{"head_dim": 64, "norm": "rmsnorm", "norm_place": "pre", "init_std_o": 0.00362, "decay_shape": "linear", "z_loss": 0.0001}
Each number is 128 + 24 x the weight over its row's rms, rounded and kept within 0 to 255. Layers, rows and columns count from 0. Numbers have three digits each. The size before them is the row's rms in percent of the matrix's.

# o: layer 6 attention output (transposed), 640x448, rms 0.0359, rows 283-317,347-381, columns 336-391
# v: layer 6 attention value, 320x448, rms 0.0162, rows 156-190, columns 336-391
o283 102:127119135170091123114160132078176142093112114120121121147116162145158119105123123109100118129137138131098102125134172131142149098165085203091114088145123145138128117123
o347 091:119126123155095102132161138121140082151109129127150120140140148135146159146124126121100140155121137124121157135131165152094106179103086150143145129098105132124114148150
v156 108:105156071096125147104096118131168130123133119106118105116106105162129131170120168116106106122102113118115118111163117150114149120081124152169147124135152133116142151126
o284 092:143141105145102139118121131096130171158087124097094072118170110071099094088125136151173120146091099088120118116102120115114135122080193120139127135138143140139093140107
o348 114:159157092112117136138140110113110152136124150137110110116153154032100143095117132136127140144128128107142162136110158112156078129108109135132137170092071109140123171135
v157 096:132151143177141114088143154148185138087136153146119114153195102140128094152120117097111149135097113121120107201129124158160128126145122129140101148143138101123118080158
o285 108:148153138099089134129098119090163120076119113127144137161130121115116178134126115137151113148102118145105111138112144049140122090139122125140205133145178102114141119102
o349 092:129156154110106155150149128134111101100129097133134108170125087096119177132066116131133123100124148139103163083131116107125092141095165129137167128112121184131138161130
v158 093:098108073072102166114142134115141119155122118151163131091143175119135109154116136102130083130132112126073145110128075111144129141142126144125111130122121169146103118082
o286 100:156139093106109123120121104080130166104121129120153111146152129146087124081113185118145171162123105140121127117094123135138110144140078118113137119108101185136107124101
o350 096:164139108132141130146148094087119100116112121141134087140131142112076168116145135163135163148148124163129125154128103160122113134124106105134140094120110114155148129113
v159 092:106120139100140105165159171155130128144147134130121139129153140113169143144148100119119064126166128132155127131102131112158147159088118132109101144109130090115118162120
o287 097:140149128147097154137111135089121106149125159122134145096139091175136130133092119091116153099130126159169133145143132089174124134154110139139168100127124127128114153117
o351 088:129153125142134124115123097127100089185112166122120147079116123076141110089171140124116133150131118121211165144135135148126099114121088174134188137130153122132124152133
v160 091:119155142146093162102125101105136132132134143126139144183108154177097173107090134184172137165126118090109122213146133057088146128089134127152093113127162123082117099112
o288 091:106118095102142127151134127121112132097140139141146137113127129143112136097101109111150102150172126100117162138143151136195125106118091124119076161150145094110137122138
o352 090:083091117138112142126165133133123122130170124098146138137107128170171140112106133134153100114158107102121169151149094222121130135108155091137102121143158138128130113122
v161 095:162135126082121115126085124107115142095149140152137107145172141128097123130110145158132153124081126136125148115117100146122152120130155112127135159091100090161124130157
o289 103:121138149117132122125128162117106153096145120130139113161140087111124117148149163145142140129134129121168110130113135100139105134134115125091114140128122117161125132137
o353 087:150110115170122133129120128112089120109120133111096132177121093147083152137151139130096118112140124189125064157137130101136102091149183131113102161139119135116117108116
v162 097:139198124141116161107131117102138122152146162136113126121102113163136105150123114151157122116117128097105152126127135163095145141140131099146132099180146117078123131089
o290 097:106128120166099141125117121120121142142126145122135082163169120122121140090093116122164123140125132133120119070135082098157116128117103154109093110115204093153090134155
o354 099:127089110147107128153154098121140106092139153141086097166174159081140160103107136125105121109143135136116139140146100101134094115165184113143087150132111116131127114164
v163 092:140118154090153079080152132132106140124101107157161169161143121118135146136142137137118130122097092166098120125151148093159116159165116139145107129113094165101122100120
o291 093:126116125109144148154139124092138093132122166151124134135101160171119127115103084102150122142140113166142099148143166113131166128128134151137146136159085171135127133141
o355 097:123133148139132129125156107135102110129129129150151117142087097157104119122079119108167108117157129171118131151127178106156138124092089101143156132150095161150184129153
v164 088:169117133098106118142118121137154124112114142082082051084105169129130131123082079135113169130113126155150109076127122091119108171149109158146113141112129131142131149132
o292 094:172154150132146115148133076104137097126180112125116137101131146128161127077145103149122183102126094133124165119128093093119152122145167143081154144146133103118120115146
o356 093:151113164106124119094125118150133111159138111173114142137148148123134110078148087165138162132141104147164127132113125124136163114123105184105163106145094129137122126122
v165 097:146108134148159070119136159150135143144164125148168164156164093124115115101157115153120095134141104136146101106072124211123144097109123154091145151115126137107152063106
o293 103:142151091114133127142130182106135131137153111122184124136151101096170158153074115112129081170134134122112136138151110122119099150121099131102165100121118158135117130121
o357 095:142152124109136111161121121100149168093131154150142115104115123121155130125124099109083132113104140143104165150168134106175096153138179134138181157129160130122126148146
v166 087:131104096170115126144089151130144135136175144160100121122077136090102103103121090093125147084123122130117108141139158094142137102122127135139101133155099114151136174061
o294 101:155117126154073107109156142133125191127124103101133081160184078104141155133130122141078126109115134110077138130114111109138098143102120114129146084133202096155071133098
o358 084:172114091136112088143144133113110163142122114116143134114195132078136138110146128160122116095080132124093094158115099090137089119183144160128139124126162119104050150128
v167 096:115130160112082174115087110097112172122151146086097158120120123112123093094113112121114164133170142104107136094152121086098109110090119118125088126127124109126158107166
o295 098:133120141132123158136149150161147143144114113101079103124168169123111088086131136153156109168114134134153134110144115149131156128164183150142103159148206117120143087148
o359 098:110093127142140107104176162182120099152112094106123101123191173137136146152146140161144125161163137113131140093138161157144108155131057183175085174142138148123100142132
v168 100:114142173122119119103117078101132105108105083123103104160081110134140143127087142101074135135105133135136094108157107142145145150129120131153133105149161109101093099120
o296 092:106095138086133141137164122184092115142100118128115144148150191145144120128114106103147129111151141140146126143135146120161178141125086129140073157142152093145163132110
o360 107:103090129127151148114147128171105090113096141134123147150156193109144172169147143163145118122152101118115150148139136146126108126159117111205069162131097126121176113134
v169 097:117191121115141143066131120125138141126125100105138105113088136123133194140128126141140125131115134127088125125138124127137146142124123135128166132147148104104094164099
o297 095:150138129114138155099073114094123099120147107094118120153142115156131147116080092118144165130116121106111115102136114188079155136123148088149086132153159086112146140141
o361 103:159132120119107137133146076141167155102134146154107125114126154096146122087103086126123151111120154117143139139147125158117179122123097182163111163082106082139175080137
v170 086:136144117134121124144143094102126124149101105137129124072189116120144117119095137150123163175144126106092107138163078130130140137173131131140153148133109094124098124145
o298 092:125084118127150130149101087141152165170139125123120118142134146122139094093144121150149110166166123107156146139105149138150119156142142128092110149063089149118133160212
o362 091:088140127134141143106076123098164167137134134076112111139128128192108133139117141145136117187147133132157096171105129149149116142126119102119120096106139157131137128109
v171 087:071107124116118121140121164114159124146127153158144117094166149159129122086148118144119140161121123105137153118110133131127124113122134120165177131130116118105123128178
o299 095:138124126088131116111093106141133128137106132128138160128111164119103129137098132127112134134142121114116130165151155154151133104128156058103147134105114140104149121116
o363 082:122179147092144113154097099146134139133125123139144165089090136090158125150123093143126109125126142107148168134158146099150091106099059111150113121137113127138121138129
v172 096:112122119135139157141088079111132119171141089107117120149101126151155110106147136089145113125101119105133083111116138134105105121127125143102138140144128116105162096100
o300 098:130136108140145127115122127158106165133152114153097143147132174127131106102116111122103143099123140118100125110130125101118141120135118145132115158136109066155120118116
o364 094:112108113099110082129144111170124180085128145183110146118150135119131112111119121138109144098146141130125132091120179041097132123155135120158107178136100113148134122164
v173 095:095119156090142154122119119143110154132106162160103159189101151168079167124122164123117100112119159120160097109189105142156175104130121123132175089139133110159139116133
o301 107:094127147101113110126141128177126184138139174127120143110118178112135081110133115144153132166103150089122141172121151129137137109129170133144141139123100094142120116133
o365 091:082168141120116084123142125154130113123144147121089103100105158141139145093092119110149144145101136116159143119142137086130115160136095112127173143131121120139159140136
v174 098:155085152105116128169137155097150151114142148125129134106096115112143097143098092120107135139131130142142131136118139124141126106117143111112120107119118130108113174191
o302 103:080104120157113092121121138193169188147141148096136128114162147128109106138173100113127136142110116091084152132136145146157140143109156091121106126089130118103069134123
o366 098:089143096141108117155130163137133128123131118086138104135121120172133149177156091130111110128120131093093151130159124129153095145097127117185094122126122120094079118112
v175 100:093120116140128122156158161159141134083147162138140111110171117107132110157170155141133136150125117137171166126109115126079137151132137106095102124075128125144110133125
o303 101:141125125126099148154151134136101146127149145124190109091148170096117093126087132117129133130136121148135140101138120122081107089147057079093136123105091114159125089119
o367 099:107129128138121124108146138124084116139124122071131125153114124130076154138105141149130120131136124131109109135118132112092111128158125056099156108135117121134134121127
v176 094:083145128163062134100152150117131178132119112143131163128121193153146111133090137122160131122190167127133123112129128081162149164105160119146111115159135177121089139106
o304 098:134111064140119156131141155164121173132107133147160109121097151131127098091093120107125101129149165108119177125133132148132101149118069127151093123112166131107108137156
o368 098:116136093169145111121141130128160132145128150071150117112104156154139131093123129128120119149118119067133142161126101172116106167116111142159097111105185122092110127101
v177 093:125114113159169165149082146137117149131141158145156139133140099119123139102121110134150135108120155140118178157131167145123132105174140111116131137104141111143164135114
o305 101:122118115123127132083154158105105142096112087094132149111127057134113184127098145158077115121141127107105118140095149094145127120148148090107160102122150122141170101142
o369 086:110091157146124116084146145099125120122156123096111144169142100160152160137136148113075106123121122139135084143118120107106156092134202076063119096166132114148155128136
v178 097:114175113148143154165119129085116169122127135105117111135113113142138099112111122125149178138116115095134124118130137131096114107168136131084126099114117143139158110137
o306 098:153151130158141168121089092104127130140140109151093106147134121139119144103141136164101144113117133142141123105146120165112100114171215102119160148118127126122126121135
o370 095:118102111128133131090128127129092103152139099149092124163161122119111140088108166099144129154143129134120128098092179148132083121108173108099083127130122169156117159106
v179 092:151141114174124128117138148133142126129146135115129133114123170112122169135124134132149089159143128134136141147144152145116113130134106076116149116122114117175110097131
o307 102:126127138138108162134096121127108112155115123152146142124130100138104126125087099167088181118102122113111133099137105193073130168106141060169092122163115109147099137147
o371 091:118120145124138112095100135078107107130150136152097078102134076141113145129119091128130190159132136158148083104132121130145140136135137081127134119157090109125159107137
v180 100:157122127159096111190125175111151113119148106161100107135140126125125103156109149140115124126093159111128132087181150169152139180112109116154109148111122110108086091175
o308 103:153104156124106138138163117160173174127083137142109113137181090103147070138131116135093150114123150134173134116128106163136098139125116123129107133147099157143090194121
o372 104:125130132111146131104151118134127106159137145121098127138182149088123120122136135115079110137124125100141136095095176108135060115150156114147106158104074132084113149129
v181 095:126129104104141121104138157103151135141106141128140125097169166092137124116121128114118139169115108138130112155073143135143119125144109122121155115096062127086119119126
o309 098:140141070179138157111100133060121119165159127134119123139148106171138130121119119109130143143099112107066124147135141150126146106120094121115154113128096158130140171129
o373 102:128118135115133142159132129049124130144165105169118105122087104140148105161137087130169138130151123119133164162143147134154138112100087110116189120106084109140144130089
v182 089:125180116084135124137144090114131145125121143120188145101115143116141121124116093134167141107129090134124132197116121096102137085127133150122118139114123078106127167117
o310 098:074140117136071080105115109112140144140106152105129121138119129126130185127150157130155143156090124111099137184144144136154154114112166119141189093102147115130126137123
o374 093:119168101139098121129087127103136135127111112095137097140119114137095177150116141144136133161108161138109144157174095113139118124111152142121174119103158117117116140145
v183 090:115176153121102143142117162112123121084119141117161143147138170113098115128126109143139131110118129134092126140110134080142173129140116096103132110110155141160130099160
o311 100:102155131105120111156096104138098128162157150177117144117131128148137099123130114138162142134153143149151159134132196165124121132148087096107112146111114170117117176144
o375 094:117143137149127135127082152112164152138172133136114122121093104182139119153163113106114143144116131093143109165160129199121149121134148081105097107073174095124145109120
v184 098:151124114093135148111109114152115110142106138155141098134096114102112162132162102143130159137131095133113162165192115137135143141134138135137162094094137133132179141154
o312 091:147105141118119145093157155197118132164175143123113141119131145126131109132149157170162112119157118098109144163118107127117143161130161141147131102117082143110134104089
o376 105:102118132096126153071099142144103109136134140107124133127089155157113146123122164119156101130147116087118124138087108106129135156127149113094151099150120124127103136075
v185 095:134158120119167141113129151135171104137134125119173158136145141115121118091091157141114114112134118129124139121137156143133144120119125104138118134142194126106149085181
o313 090:105084122118136118169154178118092127144115125141121115148104119117120136180083146122171095177147111124109131156144142101150143140110053115090130159124127107154133132110
o377 105:111097113131130134150130141113088119108117108126144124154090117126120155181098157113149136175146099150107137179152129140159119113117119093150134124109144108133159146113
v186 100:137156144146149133120137113147138132112114099133092139152140097106103171130148158142062171143142159120102170174105150139141126141089124119112135111121133126174146128132
o314 115:160137118129147138177183131085084123109132141127132118176132114093127114101137139138161082169178137141105136166129141097075122103144099136117125100130119151144170136131
o378 092:118131094131102146148135112101097104124147103110138137171109121125071124155097129099148114140108133102080122181166130107133088142133145120088137138096106091106112144127
v187 100:168179128105165131109174098176134118077107095101114160126145182112124095139120124135156135089113117131118163145157158103130104156145118138144164091124110108114115133123
o315 113:153143122142108163139140084074115104127132138148117098134148123117142153144113132132118134106119149130159124121171104140111127106121179114151168137136145150138103104130
o379 093:152125141108116184115126118123136127147119138162133122134132104096172128130142097108145127113147116129186107114116095147157204106127150143110157155103154129175153116099
v188 097:136097151145120108144110123166165079145164113109096132127127062158132163200176162133112130115131123124128125107114144174126139104127100116162161149093129137142160122129
o316 106:119144132078122093141149119170151102132146141113121150076090101108141135172116157107111118097105104154160143127130108095138151123109125155147155144111092099117169136099
o380 100:132143158093146138149126070166134118106141181147121152097115123087147095109132143100105130109120124139173115141112111110152144123150117147145160154150076101124157162148
v189 095:141139116163116124109114146159169150124141115126101091103099115151146105144145140122102151109138122099130130133112159168114111160103122143184131105128141114117142123129
o317 094:176137140169157131152130106106134123098099115160091097144118099151081131106133104135117133107116128137136142113100086125106105126136161157119119102143153131131120149136
o381 091:126140137134142119141162108132106081140131139166112127115151131103107114093136115103136132181122160108137132124117141118128069171104080175117120133099078135108104184137
v190 094:172147139123093104135131114106107133127144115130162141123110107138097102126120161142164114089121137136133115142119116173174155114154145105130142167112103113163121132130